Weights of a small transformer language model.
Size: 12 layers, width 512, 8 heads of 64, vocabulary 14698, 67.5M parameters.
Training: a variant of Muon for these matrices, 505M tokens, 8344 steps.
Each number is 128 + 32 x the weight over its row's rms, rounded and kept within 0 to 255. Layers, rows and columns count from 0. Numbers have three digits each. The size before them is the row's rms in percent of the matrix's.

# down: layer 6 MLP down (transposed), 1344x512, rms 0.0775, rows 1187-1253, columns 0-63
# gate: layer 6 MLP gate, 1344x512, rms 0.182, rows 1188-1254, columns 0-63
# up: layer 6 MLP up, 1344x512, rms 0.191, rows 1188-1253, columns 0-63
down1187 102:169084071107153158092096121142119136108134095165158176112089163137098113136095169103098106148071131163106156142165108128082062114149131088130105150051089148104184147094109133106118132122135131
gate1188 097:088090161175136148122116140088142123135141143104108112108117045149133106149141128125109141137109174119109162143073174140100188145112124153109149163098094060178160171181155168142123156136145122
up1188 100:151175151046166061153164115087161162166162145092112118097124113193090140123164158118103131051172085074156144173143090080101106139112154167124127110135109054059134101118138105134129086082131106
down1188 100:130095140144100149138109125076114178117130146082143177099118088161151122180099137074163148145164114102128133071179138133118107133126153147070179113092171146102107120128163056164108139133088150
gate1189 101:120134049105132143131082169152141096106098145137147100139098093102089133159185148121126065148114163110108118108129144132070109056106127132124143131152128132122123100125179120162130112176049191
up1189 101:132123074150144069100085150162130162108101194154112138120066130182110092195193115103174111146087127096104070163148078199106126071140116107103138113179170072135061145115110162131106126088123157
down1189 102:130141058178192089168126114091133128103198051143164142146098119147146163150110117193140153085106089108122072131131144172121109115175179114176142129145070095134125119122107141132136123133126148
gate1190 106:135098094119197105134134095127092092073104140130080091157098141159130157134110120166085082166124148129019174178154092133196134096136130172121186130104127131110198152101134147229176189124128161
up1190 111:119131190105095157098119130096145135194135133165126156060138111136169157158116115093105151139097097100151112131094176095106102138158134139081144126133144142076031139182175168097099101102108152
down1190 104:133126111109139198113105142130111180130189117148104123126117141133170102115110117154156100161151120119176103099082100162057113151122156161135147149161148125176070216179153096127100097108112133
gate1191 101:157144125092149136139161171131085124084098115074078107167123127118107145135122152089080115087088103050110133106172098188105101098089090086104137121079150070095111149177133185118110157176141102
up1191 095:110142126158144128156186168157130097177132123133112172121161157131150117100115151160158103153094176113138074172148136153106096150115128128119114115089174110121139118117195138132090123117094126
down1191 101:097147111108143148122129142139070161206093084175110130104137157051163136120142096181094097164135119104072149142159091120085197173149102156123110147144120105209103123115116095147105108122104112
gate1192 103:092111113147101138113149112146144099102117136147171158120143110075130078096140128096130114138099101158122110117112079184081158094144136094096158150146135183187159089148186156117112122155109092
up1192 107:071086086116126123119115118102112117111120112139177084087095093140073136133144137165094176158184119113183145078150066101089072156144112085094071164096124098131201145094141148159117140096108133
down1192 107:161132093191081109136145109142112094145123125060152095129145104138118131146155128071161102145119088122196104179156084125067118110082126094139168152167121135098180123125188183211109126126111180
gate1193 104:133113161122066148154127070106089150098111087183127120162161155151150126160168226118211117108136151101090132178146108186154208174085172132148147135110155141152125076141136114106088105093179079
up1193 105:144095152133064099153110079118065122129109092128092148093145145134163139169155148130182067118178158168083148134132094168115181144113131134123100093123129177109144094170073140136132169113147107
down1193 109:191142114160106094152097125150111145152189138143072146138168150124122121124184113127124087177103150082090101109067127101133153153149168114124130176168190090164164095189159127119108094082116158
gate1194 095:157144076135104143082160130136130091110208112082133121182165126080152073158140096119141115109162129076161143126077111135100162127109064140078119079107133123151089139088141232111096128124128146
up1194 099:154082100073122192177111155106094167131122054186114133132124118154149146126126121117148118151162120193125157153100155123091131171158113153118134152179172119117118089131132106137165108161101144
down1194 100:111125089106198104120172141194138120110120117142184107160096110173143116099111142125092161111093104128145186125072133130063128077201140108113176147171160131149177134147114123090064083061150065
gate1195 099:092118109108168072175102118092146143149121166117149116142109114178129104114154182115149128135155119154080100132114110062099133126142141175088066115109101158111141184114133136145127088147144133
up1195 097:149062169157122139131108116136184123123148158192171096146188149071118149166119151140191165127127124065149175066088023107195114139137138117167111135133094191071146202117185087163135115182054065
down1195 099:080063101153159071152124106125096105130116124116159147172127097136156111084143114101067164072163185082078161158120117154104094191144144176151122111130139051145084094085170185150163069174123110
gate1196 098:125112138128133135126143141149129111156063139152207110075122168158132120125134148181113142152091097142131187122169119151100149117146139095123087125124062114080127114060175147101071158153092106
up1196 094:135134135150087073116173165110143137169138137047117066142112085120154114135170127160139136155116078163177143098138152132195132114147132128129118115141124147162141115095171182118145086157111125
down1196 099:126167087135116117134124148139151176137139091070155141116082169138118183121141093165126108121091176053098094154132084160137101118127087092095130103158167144092158100096167084174168128086076130
gate1197 096:143130113140148115156142106131086075096113130112156090154114099154122143170187081097118087132110161156179154088106146085143107136147081091075107141188055154115148159107084123124164163128148153
up1197 095:110131150150155136122170123153111138113083128133164128139154192101108132150116128120142155141109145200169122100146124113176148084116132143073130098139129106102154119088094087112121101103151130
down1197 097:146167124145144118116077080170112190082128180107132134179133145110190077155133127156102108159168180117108202144108120125150166143147118146109124101115124083163193185076123129142202154139146137
gate1198 100:138181074136121126211170123142118099138160114130188141109141122123123144129151183142154093165116165161107178123107127179159194160100133139154116110144169103092122115049193101157155162149124177
up1198 103:128136090172075084193148120129110135108090120164144154143150085163173154117170156091144102125179143083071164105127152147117139107111130142181103133172163101170129126064142115125109178172169169
down1198 105:148156146092145142195168128161097113113103126142132085176179080124123140118167124113110118094201090083118053122114127134151125138150091111187158103113138121086123079072104099098128158091160141
gate1199 104:114070109113146153114142124111123135090162142116126137139066113150134050156109158127127118192147132141131088196109121192151167179079132132148058115090107117112157074118142147153078083166119107
up1199 100:136135070095151126155119152146120084145178152116123172109105085123129119138138106140131112157100121112159136131087156140163172155100109152188155142101128118130102127088207122161143130143143071
down1199 102:107107116167060156083185129097170123110125162141168091083143154105181163137102122109130103154145085118127091082165155119153156100144121172079121163088143150110178123083111138105106088087095158
gate1200 102:090202207120128169160111157101124119147161106126094158108139079133083128134108064096126175157124132155104104105127173161132131106084122146151150140166069178184190126220162125124085132151091118
up1200 104:076118130108117115119097159090124130097106140126146184094113105095090189180140087092119155143117145123198077135114094116114175172143207153131119171127124136120076101119128109117071139162105154
down1200 106:144184170108100084154178128141090067120123072168167125175088185119134132137144102172134175107151181113134138111149152053134107097092159075117131158078109102138149185123131092141137164119101095
gate1201 102:106131113126118101104168111116136140102134114200115090094091152175100127098146117058152119147120106174092150112138098137106102097058134088079127078106083092093224122117065127125125103140207154
up1201 102:120132165153112119142117187137103122095101115119157050126162142097106136137149141077095153105156141088115133166133111113105070185176148070139124127161086112158121183111182164100108157122138108
down1201 100:077114151154033149121114144098120062099099169124081095147173153114133104154110179128180085140094141082113067146180184175135124086073148128059164141161174115094140119140154190133096161097114113
gate1202 103:083128083174142108106159147175110158123124219095095097152124124069143135106145111132164091115123095085090138109176149076131107153079146114128129128134132169158166103122138134095104117117176117
up1202 101:135128089171116129142129166140150172091083133070113115160180121059154150130134137137140118145112148126088120105150111151147105141127068158137109143174121162190169133131121183181140127111156213
down1202 099:086116076137079115144183135094106150110114095119104116158131067118143176118220157149120059074101086149131137135106136123147106061107123075148150118081179165118093189105146110120112151124112135
gate1203 102:138134123129100140114163133103095182152175189189171128111162126140121144108068105128155180130108168186124057098100159154126137172083150110088122103106160099129134126064156100092132139153191046
up1203 109:133105127113125072152111140177141177110114066081109172144124159121139144146156124137104155146078128106125126182128103103117114092167132158187118122209114131091084144165128181105135109153139195
down1203 103:179158134138088132114143112173101122174145126108110113175095186155145133177147126084144151157111100130046073154130087162101097159151103136125108156177098158178112173087105109150136107126105092
gate1204 096:132078073119166146139121119112165122128111123093179111100100170116108096116113147176175136080185136082134130146149132091128102122157128100085138148166161154124126112113043147128131117153153117
up1204 096:123085130134121145123102156087144116098146160083152095134162129152166108129119119151126145070192082135069072126115085133148092157174074172117056080206106169147112129116109159197167088093077210
down1204 099:072140132081146198133102221130147110071141140105104143103107123157159134164123165150154140124142077077184149099087150113102094200165134108113057156167133141133146183141164112126140119091065162
gate1205 105:135147088188126150127195095106138082138151143134084131112169129112130127139139149126147076133128118106140120077045139160073130149112099120088090138070158187138160103157081167112132148142098170
up1205 104:180154076174160118166151113098074139157096154045149125110111057159086125149174149105159078135173157128124062121082096193105081148148117151070125135109071161119170143138102157186093096096080172
down1205 105:085124128141143113150133133154147228100147229113090149131124087123129174077153190133135171124162180123159152056187109158137132115085161122075089089107131190154115127115122143116111166156151154
gate1206 103:149065108079100142171118134131155149103193143110131100129152094134149119087105139113207112109091099132120134094127129153112071088065166091126136084102137104064132140157100119161105198142166081
up1206 101:131160100200134094128132089129071053128117078197097135138109146131080131133116068145120159147092114133114097164168141092164108162115068156138169143112117136186135069091158136130148151082151129
down1206 101:166125102089129141093155116055127157165101174156153134123086143118131162176135098173092100112122143184087161141126140141148178163160096181146112140135158070206189183048111092107029043122130117
gate1207 096:146089132151121060136141108064152114114144143159120108109067114156071160081165118155173122067057152098147138156088167174112141117144126156149108160136037167086143184185182102118129119148114095
up1207 098:098141172205095133157105182065104114135065161161170159103071141148126177109126089208163145122128130112143122168094108146154157060135123154145097219176092163150085177120127112116106119138113094
down1207 094:105133076106145156191126198090147129137060148101177119141110122139150107121142141159160132147170118072148114154123148093160150145107086189083131082120102108043180104144191087127113161175134037
gate1208 103:152100165164077103096150123108136089145112116104160170143139105150165147127058128157179084118079152115177135167111179163105093103154121170119106142099101124120124107057139114142111154120126112
up1208 104:087140136134134141109125156178124190083115082129026105134106167078069141176206092088068158158152146144152094153126149145128134122159121140175150117109159090122128111097112143146140098099172110
down1208 100:135092162126083128164164173095119121113134158076124100158109145101160124105156073136132130112158166132037117125111161152158125084126198125117131135112164071097105120068140119159141125140172119
gate1209 098:116132074172147150117100138153105090103178172133144132155120144116173050137130151166122090175117144123132125158091140120076068139098124137144181064081090133135159093072114166160166136119102131
up1209 097:114121132149134180190193182094114108109112148112098146140122095148151153163086126124101060132128051144169135137089112187130110102158124056108157090122115124134177148093148149091102115154103122
down1209 102:119150145111116167124143149113114132165122126102135134169096099130130152052126120120106150123081107098099112156120120137205197099161103115094164108129091054104080137131134097112102138067111144
gate1210 094:140161142129130179185137195114095156125111154135099153136107110124173158111116110096111096111153129146119088179151102151098135143089093193117190095153115106094120190083160157133106149177121133
up1210 098:120156146143115132142131192078094103090106162147115119140162084088124127156131157122079129107144135155136096113165110085185088101129127174146163131100105151134123174128172179155137114177173142
down1210 098:134133158117146130172184171108083152134150111152100187118106202136124147097108129101119095151152113128090047148163128133144143148184106132082166096154147136173103115143125160176182117152128079
gate1211 103:094168095178093156081112165179170117143147156151081093127131137125154109119116110216093183117109096078109208159083122093107091149097129147120106088100162108129099121092190167066086113060150111
up1211 101:083114073165056105045087145185135137125139183155137124129055160105104115145141079121163184137117071102085166132134177086139175096116133134132064075162155157152125118090163167114080129101124128
down1211 096:073147091122133043166143130123074123125090166129119104138142082166119129140103136142120149151109143033120145167124038142129149139091183170126152173197163110129175130072135145166084162118103136
gate1212 102:122101102099119092131133165160108139117087054134135118116120106108106090107116082110122175119148199094172176143167081115117070148178157078097167139149114134110166172127114130071092106122131156
up1212 097:174151150129135136151077177137161123175104105098067164114123136119122082183115111184083152064117144147162160161165137100073135168109087140128124105113089092118166168122127091143092105157095146
down1212 100:072133140079076141245090145150117152136107123115108179147165077161098128091058128098089107126096134090180126168178099154095137073089098076113119178120134096133147141128139159100121117093070130
gate1213 101:175155125075170122133170124093052098127188089125166128172108133151129043162143124122136129088113140147117220081177105099152177177161138109111094100100146160102155092132093125113138137083104154
up1213 101:105129127095165111124113129109111136134133182109114138089129140184120124157163138170072072132069169125174139128113127170151121114123064124112161146124140097140128143199118168174093185105111156
down1213 102:140173117105134149192169078100113119131187139113080181115134192155093127135107090082094058119094147167141170177064127084101094152195059158121126120069133096099108031161147156120131116118036130
gate1214 096:098096141140145124059127126155116131136162106172143132130107061098122155169158094102143161159130145137115118140049073191183147141101122124134189110143108187157128135175158127122123111174188102
up1214 098:143119131132140071092131098103161147118124041172142155110154119148094185128142112159110154103185111143164153102111114078131129086109167151103080062140141101124145150171097132148067090061183136
down1214 098:169151125085137155125104065220163185157129129135050101112142145146128148175134161133102079145147112149117102156063130116161105173110081120108127166147170123199095099108163122195110162061236132
gate1215 098:156175115130115127102116112165159196101164141127150132086129105158084137140078058156130098108161114108161140149111129139149118162087108193125138079148114114063069197159133110148114096113117130
up1215 099:075141093219170133128094097145093189092146099097131174097032112120151137135084159123137096083172146125130112144150118157125099091117155173083081193111113077125121164132139153121116135142157131
down1215 099:134126156141159179062102154094129097162174181116176144116122094111152071099140071101144122099155138139142117142186131068091153101142109131113151102158117133101077154112148178158144152132131148
gate1216 088:125141172107157151120161133114118157195134166123147184148235125105104103184156122184128091104097187155132169154156149148095100119124073095121133132102137167125114049114176164141104153147169131
up1216 089:160147129099155174136149173075161153115154100130132092093107180180132128119133164138132119120098144117153107115100123140128109104128119128100150096154138078090122130108106115117161152118114125
down1216 087:118182087147170136131184152131107084076195120143181113086106155086182174122125135197150141096100113086154133137148186108136141132144121150105103129132052062061169148200091102178156136074136157
gate1217 097:146100186150157111162117133120114139131140150097120086131142150152117142192171111075165066143107135142127138181123109140111090153172126078143102115144142118125129143134174068166147156115091107
up1217 099:116104113167191075158119128103089071112171135136187134115125134125102151214168134164155160133080132095115121098150135179132134172164135135064126140186150075136166064189115153183088069094117146
down1217 094:089096127131182170145168103142040124147080124114116139114111115116149064112072104153170135128150129132074124097115121132090178140121091125147119117066115130070091137123062086111160147071127166
gate1218 098:201157073115138150110133105104099104204131113127144108167064170146165155138106102195095150132063042165133082140143129124102141100125102182131085167098182087160094138096120151090126153178136133
up1218 097:134109157130164072166114115166085114113165083081127139125153107144118099123069141146108115132152100114151091102108136084156135093108110148186166148116103143117136124162109126126095118127123062
down1218 100:107106125108126169072150167139192160090065102180090130116125210139131072121121109156110133131142103108138094127178132117087160097121102160149142152143126142109171176134175214121063165115120091
gate1219 104:189104097137163135114107118147204143065141087144141057117170111154095137145101130186150115149196125139115104116186138103166182200087153075115149110094112136197172120161117162074099174129132142
up1219 100:157074108121194103196078145067200124149132155163149157146150169129136096105125059112141125118104150136090147108133105155124133071093091169088142154145152118195153150162062158125136076142122072
down1219 098:135141118116114119141177114115161100164163093087142149068105147116149120159124098156189147146092106142094134141100085113097154117124133127141087149101162213103177111144180084126158078165063130
gate1220 103:180115091104123110126067078160158161153107147105098163112157135145212128142120204163104093110143127174152110127110138116158075145116146112066168146175140109105137125186080159155111099109102141
up1220 105:171070120130124192095129167109092130114166034176105088171123184133081154148151149152082097179116139118138118109139086143154111118126170112125128128163169146109179134135106123120108132150111162
down1220 103:053115150114167165143128111166118152148162110070136142101111067126145154081130112126141126132149103193130172127095121139117158128113149056179133157133142119149167185119123107139099192154097153
gate1221 094:128139094110090185084109092162148139088122145144196131146122134103159093149125199149143120079165139149209129062158155146125152163146062114131120097118137120120123096078116149145146169170149164
up1221 096:142143125101100085152130142087130083086161126161118047118168089107116141114118094151103154112169164099137142090104112201149144191133120112151163152102178054081129135145110131111078131166149136
down1221 100:159157142154066056090116090097058058081140113188180167170169127140159099145150098142127104086123144117165087119142084128156143133152117136208138121109195100085092078129121156152107126151129183
gate1222 095:145170087146175165142113111150144151150127137204093107115075129148093166118150154122138161100128093093121130127125145103174083175074111098106175099150156153198140134108150141142155143152238190
up1222 100:131152191134128141118107133146153091105084126132109112119135156083098100152122142154119115111108124147088155152137114170116177130170143142073170152122093160105079195133097096084133127094074175
down1222 096:146144095134081102050101133118100206140153177152119146121123158125108143138127108115138113100061109128112135144173144161158127102125142078156158173123119092168120203144112096168114090110139146
gate1223 103:116101113100144143121182135128187118117120089084132162144096138138165153163127106149131154139120167098129094154134109106129110142138104089134110130155135137111128113132136107179110104136083095
up1223 101:097095104142178125124206173142134137128098131185154138077161122151120148140107117101140132119095114116113128151117138094149118100190072169112123173105131110134147157194157076097247112110116078
down1223 101:127112112079140162141108116112160142064113068081159130160119148163124185076042118114136172105062108133096165101079158127128100092134161147078166167071137137107086099151139072090133102099069142
gate1224 097:114120156099099137126138176145143168157190145164151143114179142102131157089158125077113163141185151105142118142123058158157139159109039113131176096156157166162161076117124106119221102162127098
up1224 097:172101089138125173119145092158129144110102129153119110135148188119102109149145141145179159194150109165088169216120150135139175166106080112123205177108162144127113124124188113104148111128125109
down1224 093:152141144064076114069143070116057137111141162098145149133141156105123162155041111059085130056099100135091126121093156180144160145162075139125093111069098123180116159112107115117141126130153174
gate1225 101:097116151088082105072076113181176180123125190162195104194089111128177146046177165141113147138134097090144168134120120118099189167070100198228149139189094180123108109093102146112123155113120101
up1225 103:105155095132159116113112186094145083155095154139163107182154146173153142138217148132143187201106105096102160121096126146157177137124087125113168136150145120158123101081165150145125126117102151
down1225 099:106181129085111138118164172188162096164092133123157119121143069150129131157024115128068117098105146120089054117138128079130173118102181157119119101125181148214138147153179112134100139131075119
gate1226 103:149102090160153143163099114151114121177130190133133102142129149122108095133148150074110159126100122093140087142124123130112107115115116100126112098104135111084129124049166114130054103110128068
up1226 097:126114063140192186132059128177128085180124135103137173116119118120129126159167098149131105092122179204202096166170148146091130160118143100135135098174137120080162126094185104151112129063130103
down1226 103:099137129119161089130140098172133126131108159132166123186100100122142132225098144111119163157112149110209095097111138096112095137144122150101154094149126068159160094124155121172043145036131163
gate1227 102:116110191173189098157089097129100115126071155121115069131126125092120204132108172101108086109144181120160091090140120094151093153111155089185156177158140089130158140112134076165088092140150075
up1227 101:132081135119118126074145136108190135098156075083130161144131100112143093148132125111125142096156151144085139168117082119154083062079132156117043125142088183095093114133164143058146128104151159
down1227 103:117115158119103145151124088094125095051157097096109106133133171089148111153235161159101181108158122172137176172086099163096142094154167194116124150165097129122155122142180145133181149154172116
gate1228 101:188104154129081142101132117123098085114146114103141065175089154147124096126094111149069138122136148111106122147171205149113043111104136167088082167116125140153205152171087156101150129143087134
up1228 100:082090114094176119135154165117161138114168094087098140120107095083058149139114139162128071175163088129120156158174074130152086108099148165095131086123130112162166163145171154141111123147099135
down1228 103:159119121125099155163043171130151104070154114147082179080106168134111121080165106136108106187134118158124098163115089138187104186094145120144186101114115137060101065132087176123140090163112128
gate1229 097:150150198104107089129092182136105133100166104165101136123102144106088116140197098134179131194141111153110178117109162160171129159120154109135127037062154135144124154188150174063131175154140061
up1229 098:133173143150158121137135142133115214109104081198140110097151144122105076150106076104142121096123117113136204114135080134154086162155169126109108098120142024069155115242188133140128140163094099
down1229 102:090080112107144139137180114106153136133061191143200131073171132203178132147130109135111124116121162192164088130139108136127094037091104128133130102158149124118090158127168107135180113100123120
gate1230 099:142144164195120103152133171182108168182112156172124107131130092157128106145061113114140144119105103166125157158135102168129095112158139145110135100193208140154157172164087141093195085110104142
up1230 107:143077124171134074116164155152132152103167159130192118203131141101182166102120144148105152098117117173166127137129081157158137068131181174136087123092122195143111136146136128136155171159113131
down1230 100:148092151188109139136119124125090187128147115072139145174125118155058145121159116142183119125144153105118114163057143123115144109113131140177097110167153062091058100115128110073099135141147054
gate1231 100:171160144085125168183128182125121136103129131116116110178115123107164067034125128156165152179073116150121115135134192099178090135109115149076132149060144065122065131150169074179183114135110111
up1231 097:095150082128122155172134169127157153122125130142096177136164151074125155102096155176119120188154080148129089143085093135221172128125136121074111155110129148118096079084149143126112096106106139
down1231 101:169164110093142183133187102147100133119192080133106109147140147105149141109107099113108152142025096136129213157100113125124140163173181074100139164126077149105093156135170130154138157124071123
gate1232 099:078148119155123124122129130111116092150122115099175119146123111149162116133150122152133145151113138116192153175156176123157151131133143099149151135149114070133096111192141105101111141184135101
up1232 101:158106133157141126159160125063163158114148088163138142140112117155084162126190116146081182154109085173149115139117062088085151164138169133105146102175126146137017174171201091171158140063106155
down1232 098:088130074122089111096153137099170143074189105173111117168133098116134137075151127139102168121111132205164097165141076079094107135162130168086122150173108149073142140126138086117124151097187118
gate1233 095:129070138084141133157140138200119124128171126113070098114098078107145159157116156096142152145086114180112111152090130165098136156139142112145104158131082097086119104109084136168094128069172126
up1233 102:120089116132127099138208089032124099140076136098088062089126106144143138126099129105135086137138073111131115144142081163127160096114073130142141114132107139121153138171142062092108142079107054
down1233 101:123074163087106124154126124136103083174071174186115119168132122096158105104150038237131128127163094094110061149175103138137097089030162124094123101131158116142164124153084184134106146144158123
gate1234 098:181124139156111178072156153089116139072122158069123079168115132173129153134109127142146120111150109133067138114116131125158070108085109107097180129131103140091155148086100104175135071111131150
up1234 099:146139123104138144118132044177185173136148126234166131107146128090162109133119106229106102130114126146144139144107100096071111047150179108132135159138114074156102161129138156166079119134147091
down1234 098:151105183081167135200138174178165159183100119123173143083152138080162105115150121188106206168166170091120106139082143106129156115125136167117130200147140107133107186130129094105145101147138125
gate1235 101:126175081149125082134168137085055142133117114068132116144111112145110130211132201132149176038125148089142128140102156106147080088162131180140203094155162147120159131108117193117131093122132150
up1235 100:117168106101107177118121135129153136118114115157091120099176140146123163114117175157083131101136147100112107140169055127128144128143085185089099129126123124104143097124144098155174117150145105
down1235 100:138149139129177144147140107148171201127147110124128111108134190171103161060175137122147124152180115140118115177160141160127175135107112143175116154114061103114113142070128100115171131057153148
gate1236 101:086110149143109097160090118154127124060104124079173155156135131086147113116198147116089148080109175086121189153102095156115093187071124128171128112175120159156153079135143189115080155134138142
up1236 106:120149131163113080122150115160180125114169127133131121121100137144082049112107056153123187114078173101143127140126135123118149169090143105095180130100170094119113115171109124182159091133121157
down1236 104:182121156139124109105198078116137147092110151092064056171159140114116166085133148153136100124159179143088125135138166081102158162065145184153113152076160146095119154162121146115132133146114116
gate1237 107:126083193144176144172087083122122153113132090187139137153204103108162147138103091095101151115119138160088093101084147138125168109079125132071171100131142112175147187184124095125160112181183166
up1237 103:155090142077115167146127112201171163154191118182126136129133157124211146100175172158071133088130087138177118143127078134129112159127145072158167116103107135170127143120092155137177113120086186
down1237 094:121104109161144175183068108129148155159106113166166137144096141155170100157138128152142175124175119106168099119185149111170145185155148160085190131134087148154187119090144104133129116107101155
gate1238 097:158169154073176129093177123116127176126117100171144097132119122151079188106081129139145164094186141113093100122126152138112132173097102177069143146119181118189130124147092101068126130118129179
up1238 096:143108105056156133181162137187152162167109125169041154139119141096101114122153113125133108147123160110128148161153160089128053115169068133149122139099133124098131152107130107140176100152194089
down1238 093:094109114136172149153138153111140124126100165143135071160096103080086125161100087071081161106132191142129128117055176139149099169193171171142137165139149115115198179109090148136091111152172132
gate1239 105:177195127155116131147143163159132072096080095061099148154114122055106193145116128121119129148082164120138131101095108178090116159126156098097125160040086177165098157155111123180133157138143154
up1239 099:139169088097109154100126143101143189062131136151157148119102134171157138141160119156108099120079155099154119144151152129123131149170139141149116122132151125136112101149138183117158158118155131
down1239 101:139157112128138119099104080109139157110129144101138132100089060182069146124149154098156079049115144135089177166144106107080185134103074153178190117148149120151101076115153083201175184159161116
gate1240 099:116141151077143111106141059123122099137081123143099154135159081146165138173103153090117164091073147111118098104120095092123073116133109106159125169168112160116156110193062131132154110151066157
up1240 101:180142060166120109101180094183062118121074111116130155162128163143107146139076109101128054140110094166097147098203158108137149126078106144134185129121064155073191074141146120112183197131118062
down1240 100:193161134156161157134155141157068096138102118113110126174140135174154094144078170176045108130100104110181127157110120124111174120086148124130181135101092075122171100118124172136177161138115247
gate1241 105:166146128155082075103116095129139152150134181119100117110108152171184134138095189176124154135171116117112120123117126108073144177068127084123157122135145049152124144155141110121140122127139116
up1241 103:195167130094107085074112103147153167108144138137128116149139175142110129139107187185125109098161128075085109120152106087147214132098137148105184155081164133170189103153100149133085142148123124
down1241 101:075122178094088067113083089115199202130136154139154128139170088125124142097097212164197101128146122087162093148157204141106150148133104123131143152125106080098147102207102108088114125107105111
gate1242 099:150128117184127165044187129112146146126174104117140112088202134104149117129131151104009114080095163063072157131082086125100158192156185136155146101104150131114087108153153166160163156159131099
up1242 093:114143151154125170150144103152137100111058144142098126127103094118120132051139067172181147130102118086153124168119092092084131112082156140087091188090093129137135107106091066148109062089130124
down1242 099:138122169125095094118154130151141082122108146120127076088128084142090151185141177133087137100163116161219070151089118157170164171138167121182171129118077163179095105092159183128146136165131144
gate1243 100:139114119112074112141095142137119118150073112206104097108137106122133110081127196103108115124098129118141146134103139152188159160138137076173113112118176132153082146167154111167109136092106151
up1243 098:054123123107093129167075159067122180130085097143066088125115123146122138112145140116132182055098113110117133171140140112197104152140102121126092121148133146178199130135142124171118153141118115
down1243 097:102173120149191126092140184145100118099164178144132085160162092128180097074085113126142152120137121099186153120145160164212122138064176130107172191143174116123125086158100145177133113083111136
gate1244 099:122111115094114109143105105134138166161138140169175054101150150122080153137125169113084156104141122159163118140091122088099137045152175111090137075143084092125118106105171077103129125160108149
up1244 097:133052172109133131184093102122152115110129098100189135077112168130163131115121099097141094101110127069137175106169190173107133132155128163120120175083140189123057122163069096155140173128118090
down1244 103:100118113121098134116153090088114080118123109174115121106081087124155137134152129138131111165151140074113154192095121109151131087159032146166139123138116171150123145067158164106099153134139097
gate1245 101:105147075139139117110175117126101185098163109114125123148164197171122166122146133124145136107178184090130157099120156181115138164159121091137115180073151120120190152149094130099194116150125192
up1245 101:114101108169096112125118108155128177121102135090129140197165154129080125129108158138098112167147132120129161126146090147183154072134157120142123125158183077078136105129072111154100118182130083
down1245 101:118121173140123102094104180094107104107166178157092143087157104132097131148153150128157089177078116154086086068125068130126145153116134132155138116134124109125161075118125108148170157132093156
gate1246 102:166140112123120139115157164076098150151138071166145110037145154170189084110129145182086192128171115048128096140130115121142127161094092139116107174131128155133140156057102135125122111107141136
up1246 105:118158125127145147083128132074146099095065097166119146111123165145170128125113120188089146056172168135179160117122087125140157139127112139171109120082114114115133152078069137063197179135100136
down1246 098:144084149143152170214088109111086130114083126151152109100132114074138112188108191145090147122154111152215112134132103107116142176118075149114144123092191116105089193102094117128090176155180169
gate1247 106:134076118113117173105146132141138158102123125111175095153155120160139136102117100148099154107197180105122123074073031102100069153121150130145090134188176114117133116122106125155146127101131147
up1247 102:089160073172120159120168131150110121154078121118136106137152074138115139099145103138152145080183129102068134119114080111121060176141112163142145114172112117145160148114153153168113120098124180
down1247 097:136087127129133180141169136102126136158115151076114136134107085165225134097113105124159120104197158127167166104134133122137129114099115092070116093158086135088128124155114146166134147126128111
gate1248 099:146107100138154159057164130122157159125122143145107126090106113089084136125155127101158146062126083091116191131165208151144089125048119152115102117128191134111153107143131187162067102146150140
up1248 095:143181159119144089145128123158144109105143123120162151135164190165161122148157123088075146121148119156125116121114156149155139133155174075091099189131092128152084144091111085077191068105154104
down1248 103:068163164122185148144160152145184141053132126120159173161173151087146194149198108101184083116165133222113127128093153123128113125202155151132138126054128136146201100135059076115145127152145105
gate1249 098:165062160167155118147152183175125127124096169138140049137141164166176123180137132107096106126043118130156161121109156149067119098123158157109109130147102075132132069089116082108115125146111135
up1249 101:151157117189137066197113110130166154130075134141128146139120106096124143122100128131187092092095174158105177114146181216130198131178150131126141084142140119161098137179126157105161196088148140
down1249 103:150108148172135115149181164117165152091116113117148143148117145110055112133057140134159157063129099024124104161107181175131152058116142102183117143087156124105117154159186143099139130098045131
gate1250 106:105100071207125182059078132124073120097142147169084120110081142140098130101141172119099120091125141080128119109166130155073157199083142118117164161088136115101133160098128125114108064207122173
up1250 109:118138169082104126174183118181154103151163059107144138183190093131133132100121087117095103153095119177132113166115102117138133113120131115134170109148076127126168136139120101110159146093154046
down1250 093:122169179092145170167160101123173143138173121168130089085140157152096145131158122060147213160106112159164143110107127112097126125105125130158123142154127121130118139107075089128158090118125124
gate1251 103:150160155113117099075124177173088115146108155145174124150099149128133136101148108054168148104094127111096115144141163134127118091112159145165141106118100120150108157179135132092140208173103112
up1251 106:086112130095099119046130216101138144074106111212116128111099116149117120059089179164118140151141175177061110151130143077116073138155071178165144072138124138156146142156101159126127117151113127
down1251 106:157143158079081115170112146161158134121082101106129159116124060166138064114092111139088142109147109192094143157079149152182169118095175133151072124138157140129137126170165158133119114080130106
gate1252 100:196106138148165106158159128177127118143154141131116141133112157124096138095117099125074101097155114180110157081141097115088121130133112205133148146117116144154122125137089128114142092140094130
up1252 104:076142153142072167163036174111081161064188119122186157038176115148136099161141152065132140093114125158090151090109156162107161153104123123121069109124133160082096146124143134108106116109191129
down1252 104:180087130154139133160100115084105130118122139161148112078155091141156093133161111126051121081179104156138120131140168107125093127130079068160145143095117125114140107106105163137124098102102127
gate1253 093:103132189087110136132064126097157098103173188117122230118149101077093161110069101086098131157147094113127125117133119079102158127123099167110112140147096102143137173130123117129122179097158149
up1253 090:113118130125111159067140084169090130119172065166082123155113141169174042169127123149090126199083126160128127167108136193190089143083159096152134120124143099134143140101093141155095139122070129
down1253 093:124134141090097133179148086145104176121122108128117130155089128100091056147140127098158125170160110130097149143094073140133162131182120115142094199158118169133115137121175146115096172116107081
gate1254 096:102102159129181188124150105145117116138065141136098149140118079132129100130171226099087149080183156174149131145123152113148106161113155102163058124128158056068112085144095089122131150144128109